{
  "n_layer": 24,
  "d_model": 128,
  "n_head": 4,
  "n_kv_head": 4,
  "head_dim": 32,
  "d_mlp": 512,
  "vocab_size": 953,
  "activation": "tanh_gelu",
  "norm": "layernorm",
  "norm_place": "pre",
  "norm_eps": 1e-06,
  "positions": "learned",
  "qk_norm": false,
  "attn_scale": 0.177,
  "bias": "all",
  "tie_embeddings": true,
  "parallel_block": false,
  "init": "normal",
  "init_std_qkv": 0.0442,
  "init_std_o": 0.00638,
  "init_std_up": 0.0442,
  "init_std_down": 0.00638,
  "optimizer": "soap_variant",
  "lr": 0.00814,
  "beta1": 0.95,
  "beta2": 0.95,
  "weight_decay": 0.078,
  "lr_head": 0.00969,
  "warmup_steps": 200,
  "schedule": "wsd",
  "decay_fraction": 0.79,
  "decay_shape": "linear",
  "final_lr_fraction": 0.0,
  "batch_tokens": 65536,
  "seq_len": 512,
  "doc_mask": true,
  "train_tokens": 138900000,
  "steps": 2120,
  "dataset": "wikipedia_en"
}
Each number is 200 + 20 x the weight over the matrix's rms, rounded and kept within 0 to 999. Layers, rows and columns count from 0.

# layer 12 attention query, 128x128, rms 0.156, rows 0-31, columns 0-63
221,209,184,168,205,211,206,180,207,180,196,201,234,180,195,201,186,208,202,192,196,186,202,207,209,194,188,199,202,221,188,180,225,190,207,240,181,203,168,240,215,208,171,210,180,190,220,178,218,161,197,176,193,205,212,176,176,190,226,186,163,217,228,178
151,233,172,190,182,197,192,155,184,212,186,177,229,161,240,190,181,193,188,202,180,207,212,192,214,182,182,212,158,197,200,200,220,204,197,219,172,164,215,212,192,194,211,181,214,217,215,195,188,225,190,243,201,198,185,196,197,189,198,212,202,218,207,179
220,171,256,190,218,199,183,208,198,170,233,230,168,192,218,205,184,213,204,194,264,186,207,203,200,253,238,199,227,192,188,204,188,212,207,195,173,201,183,194,176,208,193,197,198,186,156,185,201,215,228,201,220,212,194,214,191,198,185,191,185,203,200,223
199,195,199,197,196,210,225,194,201,212,216,211,179,193,219,211,199,194,214,195,197,205,215,244,150,209,227,191,190,187,165,205,188,206,201,181,207,180,202,179,186,205,171,179,183,208,193,179,208,193,209,211,196,174,181,203,188,193,200,199,194,196,192,220
205,217,184,220,189,193,204,187,175,198,207,207,149,230,221,200,193,209,193,201,197,201,198,219,198,183,223,182,206,185,182,167,182,209,198,200,214,211,225,162,194,208,192,195,210,198,193,206,219,234,186,213,229,223,199,205,182,200,212,207,205,186,189,210
196,205,210,220,208,201,178,177,202,198,166,211,185,236,191,226,192,193,178,204,223,177,212,211,183,187,198,204,186,223,198,215,226,203,186,177,225,195,225,180,215,213,190,205,215,178,170,176,207,196,184,204,212,239,198,217,178,168,221,195,195,214,188,212
202,191,213,178,237,182,201,214,213,221,200,197,205,178,203,177,216,187,199,219,195,199,183,180,188,205,240,214,209,207,194,183,222,213,170,171,184,180,192,175,173,199,215,225,227,203,210,206,202,202,160,232,211,166,228,204,207,170,201,219,208,186,183,217
198,209,193,222,206,215,190,193,231,214,212,195,196,188,221,197,259,211,218,214,198,222,171,210,194,185,171,184,208,219,178,202,200,195,190,182,234,199,201,197,196,199,194,178,226,189,204,197,198,224,236,187,148,175,193,197,208,170,222,223,207,220,211,215
184,191,214,213,214,179,180,214,200,224,202,244,171,223,180,195,205,235,199,203,211,192,169,218,201,212,212,187,240,203,221,212,184,223,193,195,201,209,210,174,220,186,154,172,209,197,205,183,193,184,185,199,228,209,211,202,222,214,177,209,196,213,183,234
192,177,213,199,184,200,198,231,241,178,211,201,206,222,198,228,208,203,232,236,193,192,204,194,199,217,169,205,235,182,228,175,162,221,208,177,154,171,182,193,184,206,193,213,226,188,174,186,240,218,203,190,177,221,201,195,207,206,221,203,208,218,212,207
180,180,201,211,208,202,195,237,190,204,220,188,184,186,182,186,210,186,189,210,192,212,187,179,181,221,207,203,230,207,232,165,210,211,199,169,168,173,197,209,220,232,197,165,188,212,199,175,182,208,193,200,181,175,208,187,231,165,196,235,193,203,189,177
216,227,218,205,191,221,197,213,185,195,216,191,169,193,200,182,229,213,197,199,199,204,199,211,197,226,222,223,198,208,189,192,200,224,221,172,211,204,190,219,186,220,206,210,198,145,201,174,210,164,188,144,201,163,221,192,201,204,210,178,193,200,181,194
192,224,191,235,184,203,198,222,220,211,232,178,213,199,196,246,207,183,193,197,234,200,196,225,209,189,207,188,202,202,201,181,193,199,216,217,204,199,175,232,198,215,185,224,225,171,226,198,171,177,198,208,222,186,182,212,222,194,205,219,178,198,205,194
193,191,179,183,179,210,178,215,198,194,197,209,215,171,202,197,213,172,198,181,213,181,217,175,228,206,189,210,177,169,215,211,224,193,207,202,193,175,215,214,200,174,181,202,208,211,169,193,228,181,204,220,163,202,234,202,215,204,197,209,159,217,222,201
189,217,231,186,194,211,204,187,217,168,159,225,233,192,207,172,225,203,208,158,190,180,214,187,186,205,190,224,191,212,233,237,199,195,203,211,206,148,220,225,192,204,224,208,207,227,193,248,201,202,213,209,178,224,199,189,229,213,210,221,184,195,214,198
183,176,189,205,215,196,184,217,204,194,199,215,199,215,196,248,207,198,193,209,225,194,183,204,183,220,224,202,206,188,202,191,181,202,166,189,198,174,194,175,213,196,185,190,218,194,243,199,207,213,199,230,181,196,172,204,250,192,231,186,200,179,207,226
225,218,215,197,187,212,194,164,184,180,200,206,209,215,199,189,216,201,207,195,209,181,203,231,184,201,174,203,221,183,214,183,188,158,186,206,156,205,199,218,229,173,178,184,175,180,199,226,208,197,213,207,203,209,212,224,229,200,181,188,184,190,239,208
196,174,178,213,184,190,179,231,229,203,182,171,189,188,182,220,230,206,205,204,204,201,182,217,227,215,204,189,176,188,202,219,185,229,227,215,206,178,205,212,192,239,192,193,197,169,226,222,187,191,221,240,201,208,216,210,190,229,182,224,209,212,185,204
171,193,190,213,203,193,216,204,198,210,210,234,194,188,203,213,237,181,192,212,175,196,189,190,208,181,193,200,184,160,180,173,197,190,195,178,182,201,222,183,194,204,215,153,201,184,183,205,214,216,195,186,209,193,220,207,137,228,228,200,196,204,190,200
196,204,213,226,191,196,180,202,197,196,191,189,186,201,175,169,201,196,185,209,192,206,227,194,191,163,173,184,202,188,232,234,207,214,167,206,191,196,195,212,212,186,190,201,187,188,205,210,213,228,207,202,194,227,220,174,215,223,221,184,161,205,211,210
197,189,193,222,206,216,195,204,187,204,219,209,154,207,196,199,208,182,220,227,173,204,195,216,190,188,216,208,190,214,195,199,214,223,197,171,194,174,205,193,230,209,226,196,187,194,198,182,199,208,208,205,190,180,197,204,218,212,182,241,203,199,196,209
223,215,201,188,191,209,215,174,201,198,186,192,192,207,208,220,175,188,191,194,183,216,215,212,187,201,184,193,183,219,186,177,217,180,180,206,183,214,169,203,217,199,202,188,177,202,202,197,195,203,173,188,195,224,188,164,206,211,217,193,180,183,174,189
209,197,200,222,179,199,211,232,190,208,212,191,158,208,209,202,253,198,197,207,217,231,188,202,193,228,206,188,208,221,197,199,191,186,225,212,204,163,180,182,192,227,203,212,235,217,180,215,214,228,175,186,205,208,224,186,201,216,224,213,177,195,172,220
211,178,203,224,209,195,174,225,191,183,199,214,219,196,187,212,189,220,178,205,196,200,215,202,187,186,191,191,185,210,212,166,211,213,206,226,189,199,202,221,181,198,185,203,215,203,198,208,212,212,193,188,218,203,201,224,199,208,217,206,191,178,217,205
205,218,203,203,190,191,216,235,199,180,167,191,193,216,219,167,213,209,229,176,184,156,188,203,200,210,181,199,202,203,208,224,205,198,209,192,192,225,207,206,187,203,185,225,203,173,221,187,214,179,186,185,203,215,163,189,197,221,184,183,195,209,174,204
200,211,177,227,222,172,209,199,188,199,215,206,197,182,190,182,194,175,212,198,212,196,195,200,181,187,201,208,214,184,198,206,189,201,207,242,213,210,173,181,184,178,200,207,190,203,198,203,186,216,212,210,196,196,211,200,177,196,212,201,178,187,201,181
205,218,205,168,181,191,196,197,206,180,209,193,198,213,195,216,214,204,207,209,169,187,184,196,196,214,224,177,172,204,233,196,188,176,192,217,176,193,207,202,191,199,193,205,181,195,198,188,207,213,211,208,208,190,182,166,168,176,227,212,202,222,189,217
197,218,210,189,199,188,198,194,217,186,201,191,210,157,206,225,200,207,196,219,222,230,188,217,196,199,246,219,185,196,196,185,198,174,190,221,202,203,211,177,175,193,216,190,199,220,196,221,184,237,207,172,183,176,188,196,217,168,165,232,205,211,187,206
215,188,207,202,201,191,148,203,182,220,193,222,165,218,186,199,242,195,207,216,227,207,202,172,185,212,233,183,194,208,164,214,183,193,211,199,207,179,212,210,214,224,201,179,206,170,206,194,180,200,233,215,188,209,227,196,189,198,228,231,187,195,192,193
217,222,174,206,167,192,181,217,164,208,197,192,207,226,213,188,221,182,176,213,183,231,197,211,194,202,180,157,169,210,217,209,204,193,185,227,195,195,205,207,213,185,173,223,194,225,184,225,215,210,188,209,215,181,174,186,192,187,195,207,181,179,185,197
199,214,189,182,178,204,232,208,186,184,192,176,191,191,213,196,185,179,216,199,176,201,202,211,225,191,234,203,192,201,198,217,221,206,187,238,168,228,228,232,195,218,197,213,199,215,229,212,181,194,194,180,179,205,200,164,224,201,204,169,194,204,208,186
169,218,196,203,211,196,215,198,202,189,152,183,195,201,212,241,183,192,188,182,205,219,179,211,215,170,229,202,188,218,207,190,188,228,201,223,196,187,178,181,204,193,202,185,182,182,155,187,202,186,223,220,229,190,200,204,185,221,187,185,205,210,196,198
# layer 12 attention key, 128x128, rms 0.155, rows 0-31, columns 0-63
210,196,196,212,201,200,206,219,189,216,194,194,209,183,182,198,186,189,212,184,210,185,198,170,182,217,209,177,231,212,212,169,206,159,193,205,179,187,183,216,205,191,195,202,206,166,178,210,181,198,206,218,195,201,197,186,187,165,219,198,174,212,187,191
217,211,162,222,215,168,213,195,177,208,181,195,210,189,203,200,184,212,183,169,166,215,208,183,206,174,203,252,182,187,166,203,180,176,192,193,189,203,205,183,196,215,227,193,205,205,188,190,207,179,194,194,209,183,151,214,181,192,191,207,202,226,214,200
228,174,216,217,192,196,168,218,210,202,239,231,217,195,199,183,187,186,220,220,216,215,209,218,237,248,218,195,166,162,249,200,214,190,175,190,207,173,204,194,183,193,183,218,195,161,205,192,228,199,195,121,184,233,184,214,201,191,188,206,201,205,177,236
203,223,202,206,192,197,192,205,215,181,179,214,202,163,201,214,214,175,203,212,199,189,199,175,220,202,210,207,212,209,209,205,189,206,211,206,211,207,202,202,173,202,212,181,200,185,176,199,227,191,166,192,228,211,197,192,203,194,219,206,178,229,183,196
202,219,225,220,180,207,212,203,197,201,196,180,162,224,215,207,194,204,161,191,194,245,174,192,204,170,187,187,186,230,169,188,175,200,205,216,203,210,193,154,206,200,183,206,197,201,198,224,198,212,187,195,227,188,190,221,188,184,209,184,195,212,175,187
207,185,196,220,173,212,220,204,207,222,187,166,190,192,187,208,216,210,227,205,224,222,201,228,183,198,193,204,189,191,181,194,204,217,189,214,236,196,214,169,214,205,191,215,210,186,181,195,188,233,209,208,165,223,202,194,192,179,198,186,212,192,206,174
194,206,206,191,197,205,209,214,218,197,172,206,198,219,178,208,205,190,220,180,224,179,199,216,227,202,206,212,184,185,239,217,215,205,180,187,185,181,220,179,171,219,220,221,197,183,192,213,228,174,205,206,198,204,210,212,204,202,194,198,171,196,230,226
219,164,202,187,207,184,191,232,184,206,164,173,187,197,196,227,211,185,179,226,180,176,200,207,225,191,207,225,183,207,165,218,211,212,185,203,203,190,187,199,214,207,221,225,189,180,181,217,204,177,199,192,219,235,186,211,222,175,200,218,208,206,202,197
197,214,198,195,177,189,189,185,217,189,219,207,174,236,191,209,206,196,204,234,212,209,205,213,222,200,179,203,195,203,198,203,233,223,222,219,175,223,214,237,192,190,196,218,171,186,201,177,224,181,183,179,192,228,210,209,207,220,220,223,200,201,189,217
184,175,179,173,167,217,189,207,178,198,212,219,216,231,226,191,199,202,165,206,219,200,202,228,195,225,200,215,204,211,179,188,195,191,178,213,191,211,212,223,184,188,197,183,214,207,213,216,222,204,194,187,194,225,207,181,214,201,173,203,186,190,157,204
209,194,214,237,185,213,205,209,184,179,184,213,239,232,186,182,209,225,185,228,190,163,169,201,236,206,214,229,171,207,207,177,196,200,203,195,196,183,237,210,194,210,195,185,206,219,224,192,214,194,202,158,195,217,217,214,238,212,207,211,188,200,181,220
177,193,232,198,203,209,158,219,208,211,210,191,197,188,166,189,213,185,201,200,206,175,191,199,195,196,228,171,219,156,206,210,182,196,174,189,196,198,218,225,207,176,198,210,196,168,191,214,212,154,187,226,188,192,217,196,183,209,184,195,199,187,203,216
196,196,226,208,249,204,180,197,195,199,185,200,227,236,194,217,201,220,231,215,223,158,190,198,203,215,178,182,202,167,205,215,181,208,205,201,187,192,196,222,190,206,237,222,204,192,197,203,198,176,221,193,234,185,210,191,204,207,208,210,204,208,190,236
208,181,227,188,194,219,217,195,186,209,182,195,205,213,198,168,216,201,199,171,213,194,208,212,169,196,204,200,220,208,194,148,211,185,187,187,225,188,228,212,187,172,209,199,175,206,163,188,191,223,227,196,185,207,192,180,165,229,190,211,194,226,222,206
205,200,198,191,194,210,241,230,186,205,174,192,228,223,246,212,200,203,244,209,198,191,226,182,195,166,189,214,212,214,185,194,217,194,201,174,218,168,220,219,167,200,169,182,205,204,197,212,188,188,256,192,169,184,191,216,169,230,220,189,193,181,207,229
201,182,200,182,202,225,195,186,196,185,190,188,194,216,182,178,214,169,186,227,199,215,195,183,211,246,193,209,220,211,192,188,212,207,212,188,198,184,224,195,208,205,215,213,219,234,211,222,167,210,179,204,159,227,207,187,191,197,181,202,215,212,207,194
192,187,208,216,196,190,187,182,203,216,188,194,162,186,196,191,189,182,208,167,178,216,251,189,170,219,216,196,214,221,231,171,183,224,197,209,218,209,199,201,199,200,177,193,187,210,206,208,200,211,201,193,221,232,203,222,193,209,189,189,211,187,236,203
187,201,178,182,197,193,190,186,223,199,203,209,206,207,194,202,195,204,216,211,202,190,202,211,195,205,186,192,202,188,174,213,211,170,225,213,197,206,197,223,194,199,201,187,218,202,200,207,215,230,202,230,199,221,230,216,194,200,178,179,230,194,214,201
183,212,188,213,185,199,240,184,170,229,194,205,203,177,232,179,208,177,167,198,183,195,186,181,160,169,203,214,177,198,175,213,202,191,191,198,232,241,249,195,225,191,192,206,220,184,219,212,234,203,203,224,201,213,217,191,174,232,180,188,187,205,198,214
206,185,214,188,214,200,187,189,198,196,197,199,210,217,198,225,219,232,196,197,201,203,203,203,189,183,163,196,195,204,191,194,185,204,178,217,212,197,188,221,188,192,186,194,206,201,191,205,193,201,200,219,216,207,221,181,178,218,219,196,205,193,223,206
205,197,183,213,188,187,206,207,207,179,174,182,179,210,228,188,202,211,166,218,196,181,191,206,215,209,216,211,184,210,208,205,195,208,193,221,207,230,214,233,198,238,211,203,192,207,195,208,227,212,191,193,212,187,207,192,195,189,215,206,181,191,195,216
202,227,200,212,190,213,214,204,188,172,170,203,216,166,189,224,201,217,191,187,189,201,209,186,197,186,203,211,214,225,185,217,205,195,216,183,222,203,200,200,203,217,239,216,194,208,193,218,176,193,207,197,221,163,178,200,195,206,228,233,218,202,174,206
177,217,173,213,185,199,188,211,209,196,191,193,206,200,212,183,214,226,209,198,244,170,187,227,230,190,204,203,179,188,201,212,169,195,210,188,198,208,211,196,206,198,185,187,223,178,215,229,195,163,183,190,193,212,197,215,207,197,193,215,219,213,169,198
219,188,187,204,213,207,210,179,211,194,184,193,221,211,195,215,204,197,188,240,247,190,213,188,239,188,216,183,189,220,191,198,186,159,198,226,200,176,199,224,202,208,202,240,215,181,190,171,210,200,245,193,246,185,191,175,219,200,207,205,226,191,188,204
207,193,202,191,181,214,220,175,223,195,208,205,202,216,201,194,187,192,212,201,202,210,195,211,205,193,219,193,206,195,198,196,209,199,237,193,208,198,201,218,217,168,176,202,183,195,174,219,191,204,197,166,184,217,217,220,179,203,196,186,193,201,159,199
193,228,210,197,204,196,206,196,205,209,201,195,161,187,189,198,202,205,205,222,214,214,217,196,202,195,181,189,202,189,222,183,214,203,188,214,224,208,189,167,194,192,196,179,205,230,217,196,175,208,179,178,205,208,206,198,190,182,199,189,191,202,222,198
188,208,203,208,189,162,238,184,194,178,186,193,226,173,232,226,200,186,184,213,208,196,208,160,230,202,204,206,177,219,192,224,196,211,199,214,194,178,167,200,177,206,197,193,217,172,198,203,185,164,208,208,220,199,199,189,204,207,217,182,161,211,198,186
182,227,224,198,205,220,207,208,206,172,220,217,187,175,203,206,190,176,185,180,193,216,213,177,213,217,208,219,216,196,189,182,207,205,197,183,184,191,217,195,190,190,197,212,215,223,217,217,228,230,206,183,206,193,181,204,216,196,189,203,202,197,214,181
205,186,209,213,204,197,189,208,185,147,198,210,151,219,196,186,208,188,210,218,207,195,178,227,215,209,195,199,206,166,188,222,163,194,182,246,193,233,213,177,197,214,190,197,175,165,216,205,219,196,190,180,168,213,215,208,204,179,193,189,225,186,181,195
158,183,184,199,209,212,205,220,180,212,218,188,197,205,208,210,210,202,188,189,227,195,183,205,224,223,198,198,206,181,232,184,176,226,196,198,193,228,200,202,201,195,187,213,197,199,179,187,194,203,217,205,216,209,183,208,175,180,183,200,199,189,206,196
209,191,203,183,172,207,226,227,238,252,221,201,203,185,192,224,192,219,177,170,210,180,212,199,176,187,235,193,224,199,187,208,188,179,177,179,177,216,228,191,201,204,207,222,205,211,212,193,155,223,215,202,186,193,187,200,167,192,191,211,203,198,192,195
177,187,173,219,214,180,211,188,210,213,192,207,224,208,200,210,187,201,168,185,207,203,178,196,186,183,204,191,224,193,184,202,218,208,223,188,206,236,186,193,191,210,201,203,210,224,200,208,209,198,179,206,173,179,182,172,149,210,216,214,194,202,206,197
# layer 12 attention value, 128x128, rms 0.15, rows 0-22, columns 0-63
160,200,245,216,216,204,199,148,190,168,212,189,196,156,209,171,195,197,256,207,117,188,218,217,215,202,209,216,208,221,190,214,193,184,187,207,220,226,179,173,163,198,194,198,218,172,222,206,180,198,186,206,207,229,149,169,245,212,222,204,214,253,197,162
224,181,169,155,159,196,226,172,219,197,228,189,189,208,190,187,168,210,164,211,204,189,188,233,206,206,173,194,186,209,204,185,195,202,226,219,189,134,196,225,187,200,216,168,205,205,183,241,161,218,245,241,155,196,193,192,225,175,255,152,174,178,178,216
233,207,203,162,215,189,199,217,210,217,217,206,187,215,225,205,187,193,204,186,225,206,220,211,199,181,200,165,265,186,192,184,192,202,161,203,221,193,208,205,203,222,213,181,250,240,182,226,205,224,145,201,223,184,175,218,188,170,228,178,183,186,213,198
206,215,255,187,231,179,220,205,185,200,198,205,218,206,194,213,234,216,186,209,259,181,214,175,221,200,162,160,197,174,173,212,188,203,230,177,163,220,177,199,199,190,210,198,218,204,239,189,236,186,206,175,204,205,178,188,180,176,201,188,212,200,203,218
200,166,178,236,207,188,216,187,204,184,196,192,185,175,220,206,217,217,216,172,196,206,180,227,232,219,218,202,247,187,197,218,207,185,204,153,173,209,176,206,174,197,236,215,222,172,173,185,203,223,196,213,170,204,191,172,221,206,214,138,208,199,222,154
176,235,207,233,246,215,198,206,198,165,188,213,218,201,180,196,230,224,233,157,179,202,205,151,209,215,190,172,218,183,201,239,187,182,199,195,174,200,205,172,204,211,198,198,183,218,226,176,205,167,173,162,202,190,197,185,216,213,173,191,201,205,195,156
148,186,219,237,230,143,219,162,195,181,252,241,198,194,202,155,175,203,167,146,192,197,203,195,194,163,222,206,182,183,194,207,196,197,203,213,201,200,162,184,162,181,227,159,237,169,186,220,201,195,182,180,194,213,208,225,244,192,217,226,204,151,187,231
195,222,224,205,214,175,197,216,194,220,201,193,201,217,184,197,189,239,220,204,218,179,181,220,219,189,201,188,202,176,205,202,210,174,181,232,186,157,195,220,184,228,201,185,204,220,169,211,190,165,189,198,187,215,170,236,175,177,189,197,171,196,195,193
185,179,219,211,191,174,205,175,207,200,155,225,173,216,223,202,223,217,211,185,192,211,201,224,191,172,192,168,191,191,201,201,198,210,175,209,184,226,225,203,214,189,181,191,212,214,170,156,170,176,207,171,229,201,171,213,194,207,195,211,215,197,180,170
202,182,154,235,153,209,205,238,209,204,185,198,212,202,197,211,196,193,200,177,212,198,196,185,229,231,229,209,203,203,222,201,188,180,245,151,219,190,218,224,247,203,260,190,168,167,196,227,196,219,247,220,193,221,197,196,194,218,180,191,196,210,174,187
211,233,211,258,235,204,221,213,200,182,193,188,224,190,167,216,204,209,210,217,207,182,218,182,204,229,212,223,229,187,203,215,182,199,162,199,175,220,211,172,170,222,224,196,242,181,210,199,197,190,189,194,246,165,189,212,184,220,197,201,203,155,203,195
205,192,202,187,166,243,189,213,139,197,217,188,185,219,228,195,253,242,226,193,203,179,158,206,201,177,174,195,185,227,220,167,237,222,183,186,210,171,134,197,192,206,199,169,173,215,181,243,175,229,213,233,150,201,209,214,232,228,210,162,166,153,225,191
190,209,229,163,219,177,188,212,220,207,196,254,187,239,221,182,195,239,202,153,193,230,197,193,198,158,232,174,238,159,159,195,197,204,211,212,210,195,187,185,180,203,224,208,222,210,162,190,179,187,176,155,169,202,167,221,227,179,233,194,222,187,220,200
193,204,203,198,218,191,186,200,195,230,182,253,228,199,223,180,168,217,215,210,210,234,200,191,227,192,191,195,214,216,198,181,225,185,218,197,218,221,194,182,182,191,186,195,222,176,207,205,176,208,200,193,174,191,218,203,202,182,211,160,209,202,184,201
202,209,169,189,155,223,184,194,197,221,201,184,197,214,197,174,180,197,224,201,214,192,206,214,206,224,187,180,201,195,199,144,196,206,195,184,203,189,140,221,183,193,201,145,156,210,204,218,197,217,204,221,177,217,250,192,207,206,194,206,149,193,219,204
192,211,201,198,206,210,219,187,183,230,211,184,221,188,194,250,202,189,199,182,190,177,230,209,225,199,181,203,212,218,194,187,212,185,217,195,188,199,187,199,175,214,177,213,199,232,196,226,233,204,181,180,202,195,199,211,209,208,177,208,172,181,200,181
179,173,196,193,166,220,189,194,207,164,178,197,143,205,207,200,174,196,205,195,183,187,227,173,230,188,185,211,206,249,176,209,199,176,211,196,214,213,219,182,177,246,225,164,200,193,191,176,219,198,218,215,203,188,206,181,243,187,162,204,182,202,163,214
204,216,193,189,155,194,202,225,209,225,184,188,199,195,209,202,197,165,172,208,193,193,189,181,222,247,218,191,239,235,184,202,196,265,231,190,212,215,239,210,219,213,128,249,215,184,238,160,215,219,203,197,221,215,233,169,164,174,189,205,245,183,165,176
197,243,189,206,199,173,233,173,216,205,187,166,223,201,178,257,180,202,244,215,193,201,191,226,213,209,218,208,206,177,196,211,212,188,211,203,198,223,211,238,203,198,156,226,199,187,179,226,191,207,199,174,229,226,204,199,178,196,171,237,189,167,199,152
214,200,196,168,234,209,223,202,214,207,199,159,179,202,210,204,213,175,175,219,189,224,225,183,195,220,188,189,215,168,174,202,192,197,154,157,184,191,205,201,193,218,209,218,172,216,205,213,219,142,232,225,212,198,206,193,207,181,202,227,256,208,165,174
235,213,233,188,227,224,204,240,190,189,226,203,205,210,166,193,219,197,214,197,210,176,223,190,220,221,196,170,204,201,205,222,185,247,217,228,235,167,211,198,190,198,186,215,176,217,215,193,212,191,230,193,173,212,194,207,190,174,237,176,225,184,208,188
151,203,189,195,223,151,197,208,213,209,161,200,206,182,183,200,209,221,213,202,173,180,219,209,166,173,245,201,216,213,156,218,188,144,207,208,184,202,195,216,182,196,208,187,209,145,179,243,189,188,165,175,205,190,211,220,216,203,201,178,194,180,209,188
199,203,201,209,241,208,213,197,183,211,188,232,186,213,187,223,250,242,222,186,183,207,195,190,229,130,205,178,216,156,145,165,197,199,203,205,182,225,198,210,183,207,244,208,192,223,191,210,194,181,190,196,189,213,166,188,213,193,184,203,190,219,207,198
# layer 12 attention output (transposed), 128x128, rms 0.128, rows 0-21, columns 0-63
192,200,199,158,185,166,226,200,151,219,195,203,167,235,224,176,188,169,218,184,181,179,218,176,194,197,201,236,224,238,184,184,223,188,201,191,201,164,240,210,201,136,194,222,220,193,199,172,216,218,199,202,169,205,236,235,195,222,176,186,208,170,282,215
199,171,208,198,164,239,203,209,180,201,226,214,196,209,226,187,225,177,171,188,205,232,214,222,172,203,174,155,170,177,223,233,235,168,181,201,198,222,197,236,199,190,180,197,224,211,190,213,222,265,198,166,199,224,204,186,166,183,168,232,182,158,195,220
225,191,181,206,223,188,179,174,181,191,230,214,226,191,203,202,188,180,147,202,187,209,205,213,178,198,244,157,174,196,182,210,224,143,169,234,189,186,182,208,189,204,165,190,184,173,212,192,184,204,185,170,179,229,185,168,173,186,178,184,226,195,164,197
203,203,179,190,186,182,212,184,238,166,219,202,157,178,178,231,174,246,206,183,199,231,203,189,159,222,212,233,251,192,193,143,202,212,189,176,203,225,185,193,204,212,197,180,165,207,149,189,191,221,205,241,223,160,197,171,182,226,195,195,206,162,184,163
190,257,188,227,200,158,175,175,186,178,206,227,199,247,226,215,212,194,201,232,179,205,231,213,172,177,177,216,169,193,198,244,224,178,183,225,201,213,203,221,242,194,177,195,207,157,231,262,208,196,185,193,212,163,238,203,221,181,184,214,210,169,213,214
197,178,187,176,187,167,234,170,219,158,169,211,160,244,223,209,169,241,237,235,193,191,220,164,218,186,210,231,167,235,203,232,198,237,213,203,164,205,208,189,200,190,229,259,210,152,195,183,224,169,198,214,208,191,234,191,224,203,274,178,221,212,236,216
225,266,221,162,181,230,194,167,184,237,237,212,179,167,218,141,241,221,240,207,182,213,218,172,187,220,186,173,214,233,183,183,225,226,229,225,195,237,171,206,195,191,193,237,178,239,220,166,164,251,181,220,193,230,203,187,227,199,177,151,177,164,210,145
207,178,206,207,187,222,240,202,190,208,161,222,223,175,254,171,219,169,180,192,201,210,174,194,175,241,227,179,242,197,192,204,183,202,166,241,220,219,181,190,201,209,194,207,204,247,181,202,205,191,223,232,206,240,211,194,208,192,193,184,182,207,227,203
161,210,160,200,168,216,195,213,216,190,224,206,222,171,216,180,166,177,180,210,186,200,193,167,215,198,206,186,203,222,225,181,225,227,199,247,176,201,207,178,162,172,188,215,193,214,190,177,232,164,211,252,202,209,195,199,187,167,185,245,206,217,225,204
228,239,222,214,187,203,151,214,190,217,179,238,226,205,177,199,253,169,201,239,159,218,161,188,223,171,195,234,163,200,229,208,243,230,188,162,183,194,240,221,243,176,204,160,189,244,237,205,195,224,182,167,209,161,218,169,232,181,202,195,176,227,211,246
157,179,204,205,203,194,167,227,219,210,216,177,170,256,205,211,196,213,182,182,218,222,184,193,168,203,198,151,216,212,200,184,165,205,232,159,237,261,219,196,212,194,185,210,209,174,198,176,215,220,201,202,229,185,196,238,198,199,195,179,254,221,214,192
202,203,219,217,208,164,182,212,222,161,196,207,168,168,197,211,222,150,245,222,243,175,201,227,214,225,174,194,206,164,177,204,171,183,205,202,193,174,176,165,172,209,184,177,222,177,204,205,211,138,178,143,177,195,158,230,211,193,175,183,178,206,201,231
198,222,181,220,225,190,190,161,229,194,233,184,230,182,225,186,191,199,213,210,199,207,202,175,186,244,238,201,145,226,187,210,201,190,218,198,210,210,219,197,178,170,198,204,206,218,224,216,201,186,215,195,228,209,194,187,205,192,210,186,194,201,222,160
187,220,219,212,192,174,194,192,179,199,214,208,210,199,244,222,199,216,166,222,220,212,205,170,198,181,198,220,202,196,186,208,170,208,189,199,184,206,166,187,198,219,197,155,226,182,175,179,217,194,176,200,230,215,198,193,158,204,198,182,212,174,220,180
226,222,200,202,184,162,211,200,174,159,174,216,185,209,180,214,228,181,176,250,187,192,204,188,200,210,190,195,178,208,190,241,204,175,226,203,189,168,171,214,237,226,223,199,240,200,187,215,215,151,238,169,219,200,176,191,204,181,232,218,192,215,165,231
194,178,190,191,203,205,169,182,208,193,175,192,201,262,193,197,221,162,179,222,201,246,187,182,175,224,190,190,214,179,207,236,192,207,178,206,219,198,206,228,223,201,188,212,213,198,182,168,222,161,214,213,194,214,205,177,193,232,186,183,193,157,177,166
225,228,232,184,180,200,217,197,194,231,204,213,201,170,199,151,185,210,182,185,166,233,235,186,192,176,203,213,166,224,202,169,219,198,194,189,193,204,195,187,201,196,206,191,203,213,194,158,183,185,167,188,221,142,170,185,205,194,256,185,180,198,175,181
181,218,219,185,222,210,174,220,225,208,223,172,222,194,186,178,185,208,168,225,194,191,210,177,237,144,213,193,176,184,253,186,252,203,213,217,228,214,188,217,183,196,264,225,190,217,213,153,215,174,170,211,215,210,239,184,180,208,210,225,193,213,198,190
196,186,230,228,182,205,170,221,206,229,221,182,198,231,182,182,195,189,204,159,221,221,213,190,169,213,187,173,264,212,228,220,210,230,180,256,201,211,212,209,219,180,197,191,201,201,205,178,225,169,218,243,191,201,230,166,168,195,188,173,225,270,275,234
209,208,176,200,165,233,213,160,224,221,200,195,169,196,165,182,162,205,203,173,210,205,191,189,180,188,210,161,220,238,210,219,157,217,224,207,217,156,190,151,206,220,194,172,175,215,170,211,211,243,209,207,160,188,176,211,157,190,179,197,209,204,219,209
177,182,191,216,180,223,240,171,212,198,197,210,229,173,205,217,197,204,189,170,168,200,222,167,224,200,198,206,210,235,229,171,230,210,193,169,194,186,208,174,199,185,201,224,235,229,159,237,213,215,153,177,213,220,184,192,229,202,221,208,202,183,188,205
221,224,211,178,183,210,200,190,158,196,262,193,159,227,204,192,162,183,195,164,203,201,173,184,166,167,215,221,198,173,156,174,173,199,206,218,226,270,162,163,210,195,171,214,178,166,226,187,182,196,174,217,227,194,199,191,204,218,177,173,211,202,196,226